Each number is 128 + 32 x the weight over its row's rms, rounded and kept within 0 to 255. Layers, rows and columns count from 0. Numbers have three digits each. The size before them is the row's rms in percent of the matrix's.

# up: layer 8 MLP up, 2048x384, rms 0.0983, rows 1815-1900, columns 0-47
# down: layer 8 MLP down (transposed), 2048x384, rms 0.0942, rows 1815-1900, columns 0-47
# gate: layer 8 MLP gate, 2048x384, rms 0.0973, rows 1816-1900, columns 0-47
up1815 096:109161114140080128196116141134112142104174086090103106089133142154121074175151115115148150131183158144115118197096164176181102120122148175160130
down1815 100:158141127105080134130092085161051106134123168156107115180163072089090132123147141100163108118153163162111116121170181103066092154153119131138140
gate1816 100:209143080128179126079095099106107170111103095119118092111129157187111053104103171077163131132175118098157103034130132128137128199144070117146130
up1816 102:110067191117161138075139148132126097065131111167145149147099154130131147168120114214085125156139152154131138130142184127072170123091216130100165
down1816 103:127172096145155157077115103094104123206080067126146118093161113161134133104097117110145122152114103125098124123121137144157131134184142128157163
gate1817 107:118183169111153109079115177133143173126124148114127106166124058159114100160105131133117145197137096106136181122171138103158195190077157181109125
up1817 108:152127136093132111150128136183150142135172111123093184163138098132074205154163131068121118156147133195128167124135155125183171128103185179139133
down1817 108:214150088102168100109117098153163139095104138142096073108163132072072192153143140122191163148190097150146117118150123138113194112157107105078088
gate1818 100:101137106135101143083149121105085149135157166112142165108113144094148117141188109088109101118092099097159120199147081128160172158085149140084128
up1818 106:137120127147118118096153144136109110126073097154075185132064089121095140119122124108061092119110128157128148179129046148121109150078139130111098
down1818 102:145165123088147173089102110189104132155087133120152126077129124121074076160155110114085144142104114153130092144124110136102111163206123178137088
gate1819 098:147100129068048117136111130136095140200165188151100093128171110113153181158096134155119151094160136159109095119171161195083129147141134136148092
up1819 095:150163202180158144136108128134152121155131142074121158153184130057181069084138121133109149103128139135147116137160154152105150156143175116139126
down1819 095:129217170122176143082137132196120141073099128119187096126153174189135141129076139165095175159101111145151097133141124131150103126160186136169126
gate1820 095:090056160147183090107135041103143092127108116143138123083159144101141150125096160100189085133086157165119121145083124174140131165100113166113113
up1820 096:128120085196174096120178130102169128112137091137185129099073144118112106089123110156087160125089122120118053189156105152101184151191166129083139
down1820 096:140158117119092165159110132063111092108109154115109108117088085150095172139102122100073131146158179124121153158134129133174107102133143133189082
gate1821 096:102149110198062145123100189124137127134146089140133126104094162133161097131149161123150139135146102115159107125131167107166107148107143148119103
up1821 101:085115180162109142103149141114150183104169157074094147095089194039181095124117093150176172139122137124113152049123171131160157072064143109075164
down1821 102:135172181130109138116082141202097143108122120151145144073134148158105151117082088142114151117169123104131157180180095112087185169096089143180139
gate1822 095:165124150140106152095119116106064073130121120159155101158109134112092138075153140089145115153041159124145128103112125144125151147148065182103141
up1822 094:134116101131104124173148103093112181147139101160120119156123129127161063159091095121106110092175084101174148117072208129097102122098123190157140
down1822 100:109131126075179154136093125187171213155173126165148118147129088154121106149133102130104147104111118123116126140143075133158138060176167198121107
gate1823 099:097138113125159084120147123140175208164166137145064159168054174103134096148136189191117113111142086132167137124094184132098078118187098089129129
up1823 107:149146166111096134082115159134127121135044108082143088093161093127166157131081157124113155155144152139109188146097124175095167160071116181133113
down1823 101:094123062076115169150139164112146102134088164143158140120141115135146124165170160166089158115150173144118167111131126139137158101144160134144121
gate1824 104:118098132132119085142124121159136121132170089090123109161105097120126156125131105121169142144107113130124153089125124086084161124174165162117109
up1824 103:120120149131129156130188130160129164168167121082117133057086080158150119176155137126179118105129112081119153081135098152134103102123204131110207
down1824 097:143111107193146117132096123141180167192118136137126117157092131114101087139135127084155128182153134154106083141147144154164138049169091107142090
gate1825 100:163217144134125101095173163094125100098125118145082158142100164148088141199095143127115154179102138167099094116087114148145112153080162158101075
up1825 104:091096120114172119145079139125182103102072139097163133097066094097098157076176181071181098181145113120152160155176133121177139166131120115130161
down1825 101:118152131078151117147118107090126175095144125161102146156059125076111123134148156137161162084153156109132145162118153123149118124152130127119108
gate1826 096:131223165130076099068188155164118225108111119146117116163144116126105102082148121128097156152160081082164207093152131096103092119093107124133103
up1826 099:095066128133088121159153048134114091180182100120109177107116139080205131129171161214110112143111174125076142157117139168135114198168152147099186
down1826 101:064137126207129129131149138132107111133146130126119110158153140055107069134186091089148137134130126170107112176138130125178122121129152122117162
gate1827 106:125086112123136143106146108124172130146115146147188088102169138128210134115113148135069145075146123101145151097121103137205124129049153189132107
up1827 107:145142107079154146072148143101144128120119156153177142055179149105173123122098155130115113108128061119169093137107122129204127101104139192117115
down1827 118:131071085116121136198141148124136142114124080158133159107133100150107146108148163168087165144117119073107172101121095131132073094113090158129161
gate1828 101:075111127103160155149093048136109122143133197175167083118149132140095126104133144096183145100106104195140157092100066158084138128149125096093154
up1828 101:137131155187106155068135165128156121134065140161125130120076164102161130082160126100158089144073129128096160124154139123077127076163152107101101
down1828 098:174151187050189119222184055157113154117162156154095193188154145151100138082114149108170187158063134109102177136143164094150125143157117126106090
gate1829 096:108103086120090116082159107151151112103152109074165147142144130144130120112147117149154111128192097117165156102139091121139129131125099122158155
up1829 098:061080208139137104120162149148108139131050142137168166143184116145125075125065094080127126093137151114171140159168149157144125104132062173084169
down1829 095:094168148107131105155170108105099178149113135115127114135176155079176117072118122114118140137150142071158111090119144144148155126170102110175130
gate1830 101:129133162132131114152133146147114075153127128126135159145133169111151150141152121153086069085184112140122132174131159114136119161140107096080160
up1830 098:112141165114116082174144160130139151125111174110098144186133141122140156109132110095025152122156150155097126126127118078091140132090088093152101
down1830 099:151083145131119143145113122068146108062117148119095124149158126111109139132149122149088188146113097111118155132180130099067130099113101106140132
gate1831 101:141133131143147081144128178164145092111074183133132212095112116159130148159142107091102133141171071141121182049119149062144150086151148181110172
up1831 098:100093173108174138168132072142118143153170229138216111125123158089083110131138132142085183110128176121084180113104142141144128092191067100125108
down1831 100:127120098086153145085153085185149091172128120159112133207085076133143107103159084168195130078165154103115139131187137118183129129134157129100146
gate1832 108:132138185155105105131088192080154139083157109149067123108099134133162159101131099137090097058107145189073123163088086188136106171122104113122098
up1832 107:093116161181168129105079198144072121103139180108138077115122176138096098143097156108091108159189066126135103115142045111107138105152135123138139
down1832 106:131135141142115113143112152127128116138097074138109148115149134134145149172085145132123126164251117119091127078148190124188166109082147113141088
gate1833 095:153179152119123140200122133136145060065098079145130116086109097141104101140086149137123162093130148168173143119124163108126144086123111127141104
up1833 094:131115092156155151114113132112165092014124132193124126092153148114067109133134204108133155129144129187135158141134147081180118114138118137128081
down1833 095:111092084129121107047244134130125124135104125096150150103144119151051113151149113130174177145135131140156166130125179140126140110089153146121133
gate1834 107:145120130090112103119129105138130109116179097156131165099080145169151059131127105117144137145136040116130148111139162112122141154131182154096128
up1834 105:110096151061116140139050104155148145151165078095176127113125130089163123150099174097097128134144127137143161114109146133103130100121129161123119
down1834 108:186079175093147167160166103152105133169145125089182125111079103162108090187118130144148164134089082160111138128120152149146151146120099113145080
gate1835 105:063123166160104078134178150119132117155143206114113117124100132090094145155175118173109095073150132155129146173168151119125108078073200133104162
up1835 102:076165158084155143155073129138100153138079153116099137185115114127118091153073071168131156152100187167119097109141161138131125179163134167098107
down1835 106:134122164134115155148120143154146126168102183095116102152135155163135185107104152165084117077107090151125103139120163144052131135116091139082093
gate1836 096:137068126146088103121103099134078132100109121099142082134108097061118114193157097077134118116118188136134114147148106183152068156149145087121029
up1836 105:153117162146173089104122172122141108118156092092129143137150161025176148115115122089155119081107119132112109149173129188168088074142135161113106
down1836 099:127097115096036129148118125147104129101126144153167186084116154111130122084143123119146107130102171173111157094110156119115140105139071096123136
gate1837 096:115083087185096160159153193094113152157147145093129220146104081125098109155118150171131170150076134094126109130109114091115112143039187092143111
up1837 096:159140147158110154120064159090131144157114150083099113139125145124102143107113178143076099127166137102169146111139081102057084150062178090129141
down1837 096:182047191119182124187089113147035152149108163136119126140146039156110113139190051125068138102094162106137154133138093121133114176110128150167080
gate1838 105:117131146145106147121105116144120154067131130149120191116154120081158153104149133155164106167142135146179142169160137178110186078088131088108150
up1838 101:133102119138131139119126134156131104068132142116121119141155090140091100121109150126086074184176096109206153120148140095197159101115175075081114
down1838 105:111108140113130150200047121096120100137140160143106140072140106093115143084130149159135097078130147127119089112123147103105067142142179118091140
gate1839 094:153165163115113126016103155172091160148140149176116110153150105111054149116187136161107139118123139087072096129066090161126118102121079093112125
up1839 093:118162123183082128132097107203109141199106138187154166115164134144096136111164146103045114123109126113093096117037086190105150117133004070109108
down1839 098:160066132180156132128142158138146091153119109154125154181167119131155094158173094131125084143080090053163163091144128142131196156103072114078181
gate1840 106:100129153134159134095166097072099165167064127170120157127160099035142175172067079120122146131083117137113096202191130121166205132109032169109098
up1840 109:126112182167162151133106125089110125073082188124112112223148089089144130135090069125184128071083097164213102130150106119125169172049126225125080
down1840 111:073174187156147151084127133123159138073063189181172160133143102082100186131181140157164166141069104112090170040137184177151151141147139160112138
gate1841 096:102185114089116070084080112174147078188144180112116101127125159155133119126112111064188146102112112145129145135095144157120088136091104061078147
up1841 094:109135169156105138174153166099165147117150119182113138149126119157101141142104190158095138105136156176092102148147100181100132123091148171115124
down1841 091:107147124153092099183149122157091142121132179128105109112110091158089125116097170121130089073144113083187100186101087107195078116170161093132174
gate1842 111:159156155094154079143176139101105137095086064117134100186127083095115146102139118105116175119105147052088104159168188139133114182115189102050138
up1842 113:102082113078126130113151128138124175199087128124095133042097082121172184087112164197113210081126134094103099148114152155154088133132129120156114
down1842 098:061157144176126081132056120174072142130101149108133095115188147160142109132126110122092097164059125145111186137141126148131108109102125132123080
gate1843 097:136142148160094142149066134127098130158129104157170116197185135180133135125124165166101086155153164139096118182134185100114110126159131148149124
up1843 096:111177187144176126105057128134122152120104131142138136156132160173141125122176099129099111135190171134131135111204131102095155119119145095108132
down1843 093:121171105202111087129071142095121102179171161094095202094170126118140114125163076111182106172124048135154117090141087140222106084170146153108155
gate1844 095:118152154161159162130130114148145089111105160148107102157140192074137137153132079121192131155134126125117142088177155091133126163134101121105115
up1844 096:086138146166153074168129089147162135152144092115119138143177165141143125211103089099167106148136150081094131116144145113119119168080124120161088
down1844 097:169073086125088143131124186108125113071131157086179156155158125199135159132124150090120110117115067086099096123093082184131144110140135098143113
gate1845 103:107163156182094196096173130157143123144151114115133123098179170093148114130147155168134142083132092170119108073164187132140172173141136133113123
up1845 097:139160152124127124110092106164159152125085127133156112147103132135126095134107140105150136148093141148199146103069094194108076126104079120165146
down1845 098:125203114099145146047111087130137085116135119180112157199151207130117114116157190103140109107115136219181121117096141124132119071171149177130138
gate1846 098:112148119126105178127164114077120057143082159074142148179116171028174176093137091135116144142117069153135162148082138150115135157078131127090162
up1846 101:179116159136122223128148164093107088147131197107082114087141175115096117111159121076151176148192135146113065146098156101051076199107151085125164
down1846 100:164121099125091089130124128106124174146167077166108125076153098104093074089130153081147179100135130138124123139129160123134125183136173111095103
gate1847 099:141123137176130077131093111172158181107130116123104161188128155163118091164156126183149098123100102057154100112108111184087138098158124125125143
up1847 100:149148130120077160122174191109135123093115098075207067135124154127179174115148085170101136111165107183122127123095135123104163124140099085139154
down1847 103:163099156123129109147139049152126044131116109167103184156097145146174142178121084130150136111115159165129164104142084120148121073152113108118107
gate1848 105:147119144123179176159101159101130089142138180113126142162167101164128071173078135136116152092141146141185134171137202102170082172134167154110117
up1848 107:112164153130142142133112145116099113086096121106170103129099089171162083052155129166088143101193100138195124085119178122137087192141171118126151
down1848 103:143158136097175139138103109088146092144169133127101046145121109179115163144128156071133127098146070147113123158091148175169086143115092072151149
gate1849 104:109160124142103125178082119142134159138122162090138165081136116079074152147076105105174139147145118122108103080106058155088158127127108202098128
up1849 110:096142107160104181142147190132171138129120167142112117168176117090146183141103157077085195150128129097136132094160136100135134114175127107132208
down1849 103:147158146115071097095134205089135141136171088091175120155193152140136127129093123109149160190137099103127139089152077182126168016169164079167160
gate1850 105:102172152201127158133115089122125088169072085111150096121111137127179138125216074128095114109187147149172193089159083143137134142128096130145117
up1850 104:095089138127113116137111095166104179201116142147147126116135141069163126094133103061143166154177163149123174089118053114095106158040136149166132
down1850 106:119120111093138090131110165136127188145168116085121072152118119095129157121136120124157168113126144165121103152125176149105186093110132175107133
gate1851 108:199176150124157111176055148121140129063062137090068127172058125145168130103094198151137160136143125123141098151153085127151161126143158154171145
up1851 103:171150133153099083107095154146153194098077160093128145135092113146149082150096085158143151158159162168121129197023222123160146063143148138161112
down1851 101:115162139123159052140064145103102103158127081197171126143154061165142119138135148163112172124069116154084144109090155184138091149163183139129071
gate1852 099:125115161150127176166148114177110124123100162128101165160133045107133140097076135126190145159102122201119153091128170164074133148121078155139135
up1852 096:115181089089142146066130168124175091111153152101140114060111197110112105129109114166100122067134157021179104126122066141125119146118137094099098
down1852 100:139133144096161110092097136132243164126153097148135127124110195131118142141143076114143148112073124081137143074139168130128179143137117087185097
gate1853 092:128162192071129124153065103132044136093091219124151150147138136110155103093146146172163122132157138112083122144086113173181127095099125162089095
up1853 092:106078171148181144144145134166127218098097103145141169126158162058078046148146097142103121137145096093124149081137124112116126121132156142168094
down1853 097:139201112168112159131145091174132086092117145142082107147201124159117108124128140089163090090130124106126128150081102167165126117158080140089165
gate1854 100:079189145124123132134168126192137087115103124188153122157066164117111127173105130171087100187115136166080139130161141125118103108158084129119116
up1854 100:150114057120076123154116073168126109122164154126078085158154124139126134068133103122172179110075127093064074133037146195145125086136134101184148
down1854 099:150123110162138129152142126162080182144059154107133110135176139153123145139124131096089136106072159161166164104134133129119117111100150133135103
gate1855 105:173109158151178158172135172128057137171164126091137146091124136151094087161130179118097135116136105087125096127118186085073147095124076120124097
up1855 103:120131106145135096109193117108132166183144132170133177125098098153115130197103116199081121140117144142135078159128126083073050132137089143168107
down1855 099:113094127201079148120105163185139115086149117147106089123172129143100110079163149105095131138115148142159136149134166122163167176121072106101113
gate1856 099:112095129119099115110075100070140134166108132124124170095141128140142173125124109199103125112100065102141177146081116107110106143066156140046113
up1856 094:202173126134134171139115134084136128178164126136086083149173079099160140077145121129104121164144075110166099113210150097163130137080097147126070
down1856 099:098125141111144148101156075172106147119160146090115118098106109109147151136179144101122116118136130122176147152086106144157125122133106101158156
gate1857 108:156133084105129094154101117152182121088167171074134189116129155074138100095115167119172121096112114133137142116101122164182126110180148138144142
up1857 110:183102080104135120124126167142164072057133167150119198110131177149141141124181154188140175140102074129054126096130119114156141085145121157168133
down1857 105:181096069081091122104107147099164070083155100139101152102143134155137142098127141117080037161127126151139124123077173097161157079097152100082121
gate1858 094:216093106123176144154125114157121088042129087125109127055109160169119107141126127159124097122154146181155133153137146126143162130171132103038119
up1858 095:156108139099119123115150106128187177130068134106120151174118122121104162150108119125094126117123133163151090157192108137125108145126158156167069
down1858 096:114132125073096198150137151128138157164075131101116122080195073110123144126070092153133107108110113155144120110166148092130100128112105136145117
gate1859 096:111055130139093125108137104093152138188125147152143156120124112167150153230146091138114136157141197146104143124138186150156135101112114075118124
up1859 098:072183104059168129137069122165111132090156164105086105083134144137061139066151084137086095092067061139107080131048133097090140122114127156133114
down1859 103:087128108199146129147176115161098143116114120114118157102131136145071072111168131141090130099121189112115139197112151063129084102165095172128143
gate1860 086:169104218139135141101123155159097108116167123094203177143172153179101115093097112166176157124129126140154169057111137129127101159116129087117169
up1860 087:117096182142180161110120106151144116131152079152125155169222171135102094165143117074131195136111106155073114129138133142139124146113170106096115
down1860 089:109073109096099114151075137105127160154143094147083123141077070146052075123105140156185128095076161115124143162063139186106148118108115126089136
gate1861 107:079184136092117130132163116141114109122132166109158165158192141137154200137158101126102123161180132156106115162129134149103182185129122147174085
up1861 105:178121142168141150081083111147056072112130040127127091091163111180091071154139162096186119112093163100133157064097150162170144074149096104162102
down1861 105:127150116116145104150113144166128135109062035117133120143135122135122085160134113098139142107168115087106115108089135129200108145151145132160118
gate1862 098:128086138125147199113118129119109153172094084119186148091135130113161075106103128152172135118119165136138131130156137177096164141179129211114223
up1862 096:173130150106158093125159107133169157075141157125171126100187093096144097113077093144132092075111128090132165117186140127174153146088155130134091
down1862 096:115148139141168130112091101087180119099129107087142080093188085144152103149147152150150142108087122146171117127096127140117109118126066111136140
gate1863 100:125215127134107132133106112142133110166128084156133077083157139120114106192122129073155200127152099160138114124098055123134116147102075128167132
up1863 103:076122157161148158146161133110111075117122159099054122149123106090111146063079102140095106145186098168099192129153188103116115147120164147097128
down1863 103:101100151121126064165116113066116169139115115121092138138104125153128106126115166132156136135146150178055138125126146112146143106157149155105144
gate1864 110:125152120107136139142158139142138089144179102126088144118146090094144182148124133136100114133176150134183130121148130108097132102148144115087111
up1864 116:076105111159144103125006119140113127165121103097127132114112133146149124118144110154130164095099153113100132131117122119099150109113121140128152
down1864 105:116117076073132108149120096115047087125153151078114147138116168139114144087134094173123142069153105114140130161103186176088155136084115149170155
gate1865 098:115093143149181172123168117053156118051064149177137062150201187167108115152106155122071116084163109092146070167117103139151122106135131151105059
up1865 096:137103096141126019089158175102125138124151116123145160115082154131171161092138169179066151132175141121139169098152173185149109095166097114126099
down1865 104:133188109134146101128079100149149161158101124168153112160098099137129189124163113112163184076152210110162171134119113148158063087117086149144134
gate1866 100:169133168099147161142140149146143133156190163088113106147115113117100146142244106080089110151104108167144129202147117141136042127115133095131162
up1866 099:088131089120173133124150127085190149072041118123126098098168122105159101195105079146211154098138169096120101144122142127130135066132078154108152
down1866 098:111183119118067086158151113134108101053130153126054112176141107142137168083054117151146105132152057119079123134092093189114133147094091097199148
gate1867 094:077126113145157180118134110142018085150125120126081115141063161122135083082128149074153142103122147143145090124145104095112129160122137114105137
up1867 093:172078134062119116115121138131074068131134141165121076155103205123129148087135114177165143176112147091147128095156093095105160180120140104149144
down1867 095:048134153160135143177184109138106076160108120166145130195118167157121116200144117099147121116135122122172111118136148075114106141167124170051124
gate1868 100:092213171134100124121089097096162101130110127163123051113122126103095144116027126135095142099103132154111236203148136055089116128120149161162170
up1868 103:139180147104105155132171145096134152125119130119087079148126113116070114165112146090166089191228036080136131105153189074097123133144095157119115
down1868 101:093099144127048122089154107145144190147113101151114161164126127119095159155065090051087118126077136117137110072058134076177125103142106180128108
gate1869 104:101126086089115098147125077117064170093106206109140143139126166126102122147115108077093120136098116156111094127129138105085105186127151139153119
up1869 102:125166133085074155135175129135102164129124094135133149135166123141089121116108134141115169122076142158114112121160147044126061140138125101088096
down1869 102:116092111135150118222192166146128076128154143133189105129154159128135081154125104159162091135101142084160130158112140139129130106121128057105145
gate1870 098:155173113132148104126155133151096150110120153155149169127154137116107081133150107065143133128110122088083180126121128166119182121119133150150103
up1870 097:139129133060070145090134118195134147113164099132128088107174118165170152148088131160143147124125149157184156154097120159115097091130141110164163
down1870 099:100133105140124150087073133140130156102147111102104100135148130144168100109077100154179131128077142136091123093120147164130133135168129155103164
gate1871 088:175144109109151119145109180168115122124142098176123195138150088086146129165084177138117163182166117059119160111165105155153103183100205144113114
up1871 087:133117093076154117180174152139123133121089133134128114133160098119097173168097143139082128152185139110131170116119119112123127089079118146161180
down1871 096:156144141140105115144121126144165145148137143113123127163115156179169127113145104135129155112123145151060138109137164107143151094100137098178091
gate1872 100:100152118159140100132144186125074159145104203112146106147144159084146105102072076134193174079116139114118104168140071164137135172125132126139107
up1872 099:146106099120073118136118115115130124156132082125078120134120106198160133126138162135048079201168111118090139110123139144102123141091109044152122
down1872 103:123136138129132090152115112095178124208104174146181096112134129077071090068113138092100153156192121088106150045156130119038127180039176087087164
gate1873 102:152161172150049117067080121156135137142084142157172112147141151129140134157127196114167085117161095140119165150065153148046099129136139109129143
up1873 099:150166188189110086074135124149144076091136177127087122135152144152106123179115168126136169136110092143132111173179161112118114153130122113147090
down1873 098:129089159151098115086126061148158124141112085188158071109142094139083105157123162103112144127095042118111093138148134131136127103127180093072115
gate1874 102:090098100122108177116179104073116100087082168129165144119161057130135154092054151122133123177164136090119147128153127196129105130181084132087106
up1874 103:157135095058137145134105152154101177166128116076122069071081136124181095162139142115123125129175114139102143139150111085054117193126183106132090
down1874 099:137109189139146128152148106145137191148098151110091037122088179146178188114121134122132101162183150116177155140119144131106151152138164112037141
gate1875 094:153136146171121125109106145072135124164206132105112114109105099109138081134130187088138081114116091125077125135088112163196166089066142174158096
up1875 096:112121148152134139106144127128162164144141147140149079072103065111118099137114147093097152140116182134116106154110099181135152095092173129140102
down1875 097:151127093150099127095084175108107073074085132119066130149164152087126114139121102164140137146127125146132096214117106132158106167167131129140083
gate1876 100:129164124102129181168168090106152054170097151078144212096140070111097144155171097123207115164158103114123130121105149079215160190192124104078130
up1876 099:133175179100080131184091110126170077158115129078147112112184153121107145136148123126178088185073132066164129142173115128201216139152141113053113
down1876 097:086153083181155111151115111144090077113155150161151076108132137105059112117068160160131174106148176110082125160079202153109142170135086068081161
gate1877 097:159122105106136176192206157080118146123089057183189176109170148125105096107107144134143044138104164125118081128161099113142114164138093090134101
up1877 102:137106177142181174157138131132135152108112119185143185100102093169118171116079133116077177137099177112120144099137115096141114122133141120161131
down1877 096:087166082121070134129127129126156117103093109169125163084106070130151141141109153110122131175111036129140116113181114130128137120137151119109148
gate1878 098:123101125087107172087105080145159110112167124120079146139208111108147137087114118138155130092164114105154134123098080119075123127131102151127157
up1878 098:158079196106120116162127147119183154127120113145177104166165093203127100121129086154194085115149142121144127088178105148116171113072167118099072
down1878 098:174117128108157093117152141170169139091112089137158098146165142101139093155105122091116109071164153088106119162106130152065082147162132170061058
gate1879 100:163188129118156142117123152092090117150086122130137157208075120122193174115169117129116116157111113183110095124084136134139110157114153120144145
up1879 100:101145132097099133133074055122121078118151150147101117181076093112121067232126160170155093133157152061171136136148143142141119163131153140126175
down1879 101:085068139129202111122110141133117116088140083168150099134094131126146162186108170099172116082124138117121125109134164123142077190211071122106166
gate1880 111:098022091131135163102164124125128176123128167146219119177118124104133133068143110139080078148119115157140154097158176158112105068145122151104149
up1880 111:074197166090100087161100100139120219137084131111146091108088136116167113140153175142134165195127074117160126172161168162164069110152094187165085
down1880 111:068116142152124166076113140119115108109151125168094154164180097130158147156128101151097109131158155131174137154141150211092148106202152170128131
gate1881 100:065139122158137160189180102108143114192137104117150071136213095158169127094099074111117111144140075103138140133120176144068156141091079117090153
up1881 108:097144136145145188149154118125120148136141116132161022094176112153158109122107074152080128200164074095145132131175113131074124093080072115154154
down1881 102:135117111070136101109090144171186155060135148142144155109170102107154132154101150111089129144100141136101147121150092084132113076155118198159076
gate1882 135:078174116134119168136127173086144169134162154127195078168152084109068135159081136137128183174124113078150156122095098121066154121114145137120099
up1882 125:166099128104100145161118123213123123111159143149086160130136134089156086079091139122140097164146124170063161161098124106151099151106141143107213
down1882 093:152108203077166132115139084096138125144153184132125160134116126127148075080148128191161134117156179123149141148156116143134136159131104134129126
gate1883 097:103155099014088079101108095177128146152126101177112172113086125053153110185173121115085117085099149131177098145153155134071167150119160134186131
up1883 100:092096105061089098126151063101110133056176145148100111054150109123152098199131124145184117145119099118152097114153164177081176177128120135156118
down1883 095:136105165111085145114084087128198117161189091155118107149101056175085136099151181121159139160114163093191167168152123154108103101095074159141136
gate1884 103:140129093095144097102153151191125089092175129177104193110084154123084190125135139124081102152086155070106154140149172111138083121132092170063074
up1884 102:147103135152139144103125154123089127095097171154151154122074132121118142123105072130138111136122131111114093163156164113165103172141085071142095
down1884 098:133141152122110088114147120125084156090083086080109123122090119151159098085134138098138151107176123154129105154057103114129110124161080115147089
gate1885 101:185163116111147184133185125069096118146097109111116157103149088086102145058173159138070124129111134129096177119102131146098154122162118085118130
up1885 100:151091129131142163139119149143140115103132126122177131129124172108100160104137118148113108109101146125111156172082072135146106114144087074134185
down1885 099:098120147096059134166127101175172120129059146100142126093127069165150192127108160099112075115125073088075073144150149174151146123152158102089137
gate1886 101:133196144103142119084134153135145119140157121168166114118169105066168116122137093119133111150162150078098064119131122110140160148108147089067135
up1886 096:129117193156116131090174175151184116081133147149088195154127162172127149127182172164134103142166159150124101103160080164131157185149101119136131
down1886 101:132109096100120132150066133141098118143165119125145183147192115141123076154095135164143088134149103075179134145069148108133125134176099159151112
gate1887 095:170133204148130146123104120150138162160121160118058138167153138191133111113169168117110098141148169177104184143086120094136197134167109090127082
up1887 093:150070041090159152159086097113145119124102106137066129109140136140200131107160120128105105139118134088143125127119107100131125075158112113120066
down1887 096:106140164207115136133160164156132112139095179120124086104173137140151094198124167134130138095097075151082177123134110199140147160098157141183076
gate1888 105:106157100131147165148104067132165109110161167137127175136130150173089091093114106192111105082074183086098169120124158080128145158178169124093132
up1888 100:111161152125151135109118179113140124077111163094120136153137105143138153129169082115183118144108118199153106149133122135058117140135125186081164
down1888 097:133173086115119089128168172183124150068087124170124118142093121168146147129125131051134149081131124078169077080102105172121149129117178101106099
gate1889 096:139119168123155121098142112114118182164161187097160168220085123054147098096081058062035130068136126099114114171148143099105108153111101131159120
up1889 093:192148141173118121136100126074116131119158100096136136137153151097132132138118171123167144203103122117148105144106113168111133115084087115113087
down1889 098:136158141116095200057085137152087087139070079104076160133149112132102138106059087078126093105135117098152132127111187124070129165129098130154139
gate1890 099:092175132192175138098153142127097084150153115136130150107071055134121149146152130106096118149133145103128160142128170096144142137193099156128090
up1890 095:124172081172119123140110150171208198139121114082090152115095136103086171060139112162161162102130138131134129126169130186077177145141154076122093
down1890 096:133149109112120085098114149147158111106109094085127136147184183146132060140167180130085120106173125139124168129102181126168106165154133116165156
gate1891 100:109146128141133169173091120129143061153131137169108109158101147166143122153104172079146129105142088137092172108139134096117162100126107079064086
up1891 104:092156120131107117100064067072165131177072119147157153208137135135121132132093145114177096159107121119102163139159150121177101166105133182146120
down1891 103:126090135170107179172119154087159069113175140150106079109090145119235139101140142086191131124128086069168160147112205109096197159143133160098106
gate1892 098:136172113144161187121149128091090135096132105098160144149146112095103119132057147094161123141167126155196135131105140098064128135129075110070089
up1892 096:096131042121137165121118106134112095112165139119151168137165099104162132092092128091079132100124168138060147167086066146136139121115074109102090
down1892 098:096120118072105067154090106139103165134026167138137158131151085117110141137157164121090178120125135171165115173121111130087147162154098153072117
gate1893 095:125125098125105150166137171148106166157095124163127130155136084160133217129092061126121149095115085182118078114155148144158102171155098159168147
up1893 099:129104140134087132137132177144122177082111108147175130093118102184118154166155132171122111162119148176142137132157174136152105179119180193096154
down1893 101:042208100119133198155105093132120197183122168047170133156103155136169080117129138128161111145097146144125166167133145130161100181130203112156128
gate1894 112:098121098126098132161168114155144098080141108152104171096106042147082132094133134127198126096070096134086099108128068188104126114111144180105169
up1894 115:189114132132169099121183109105145156114136087159086150148146206128145164155165109197123064138148104114161131100117103125187114127178149065146148
down1894 100:153179092121125129141064135077165154137145160115187103153056098079139140162103136118091121089143110137120159139147161154136146152176093121080114
gate1895 094:124141100149151133183096144135135104241113175116136121103158146129104157183083149188099122144111124166111089143093167146089137172173173103168183
up1895 097:088192096074208085106106119118114123082173141144129121159108139143144162084112130129191178086140151182090139123152157120111149092162083116169150
down1895 098:120146095104156126135138131111184092129093143115107178139113150132130102150113099155105120149177127092119078121136129097107161158112172079136118
gate1896 100:065093145132070218093100093171105197204147119143127146108119149074116153175110112170105110161187102172113082122170158144138142136191160154122153
up1896 098:122151151115162142037156137126130170163095159136081128128103172179108207089114094184162164124112133116102097181163145156124142135098134148104118
down1896 099:180143211123083153127129149127148134165178157079161114136130159127206135137137163117128163088159176110164130180135128132112108135093173119108081
gate1897 098:134121109118096166124154099121086111071140119193147102145061119088155125100121097117160156142122131126137092121075117150135131148145080186145150
up1897 099:151118114114115105129139135059119144093143164188163111161058105083188129089124137100111098070113104123170138062111116106133171095175179091109122
down1897 102:214148164108133117185141168027162133110119119092103155137110126070135127141133136142088109181097131170094120149092122087113161077105141099129062
gate1898 094:105120108171115151127091146151129142203133143168133133130156119115087090134123041133165134084180134095122140175102074110196108162132143120158174
up1898 095:099091088101098184133131164164146150099123156123112178141179112121088104137118058101134151158126151162156181131123179153111121132149116128169162
down1898 101:159171098090114152135133113107095123107129175117107097178105128135084145136163111142121165155100130122077137187145154093186192132112144121107173
gate1899 106:128169122162095126098081149135255119125141127139085137122067127163155128145142118187103067149092161210143207128101177142100105141163149123133136
up1899 108:158191101144119136121165102133134085117150097124187127107165135120121109139116152161128128122219123113112112132079119148097138159083137207113142
down1899 109:121200166127139144149139084189131086128113123139051203103105113130167178106133133148122143153160088189086132137139173149146163121127140164105166
gate1900 101:204166133169125106156102156129143080107159113137146165135134097105146175127161135125115092118087123044110126130103137100147126125176131105106131
up1900 098:138131145109126153183096100134178141134120088102118187163130142100118146129125141089115170129041150123162126183114125167115118176151085124076121
down1900 096:152116158156122111131135176160152118130151153097153160155142090158132157161132157131110115123162132137131104134137111165147178070116095127123107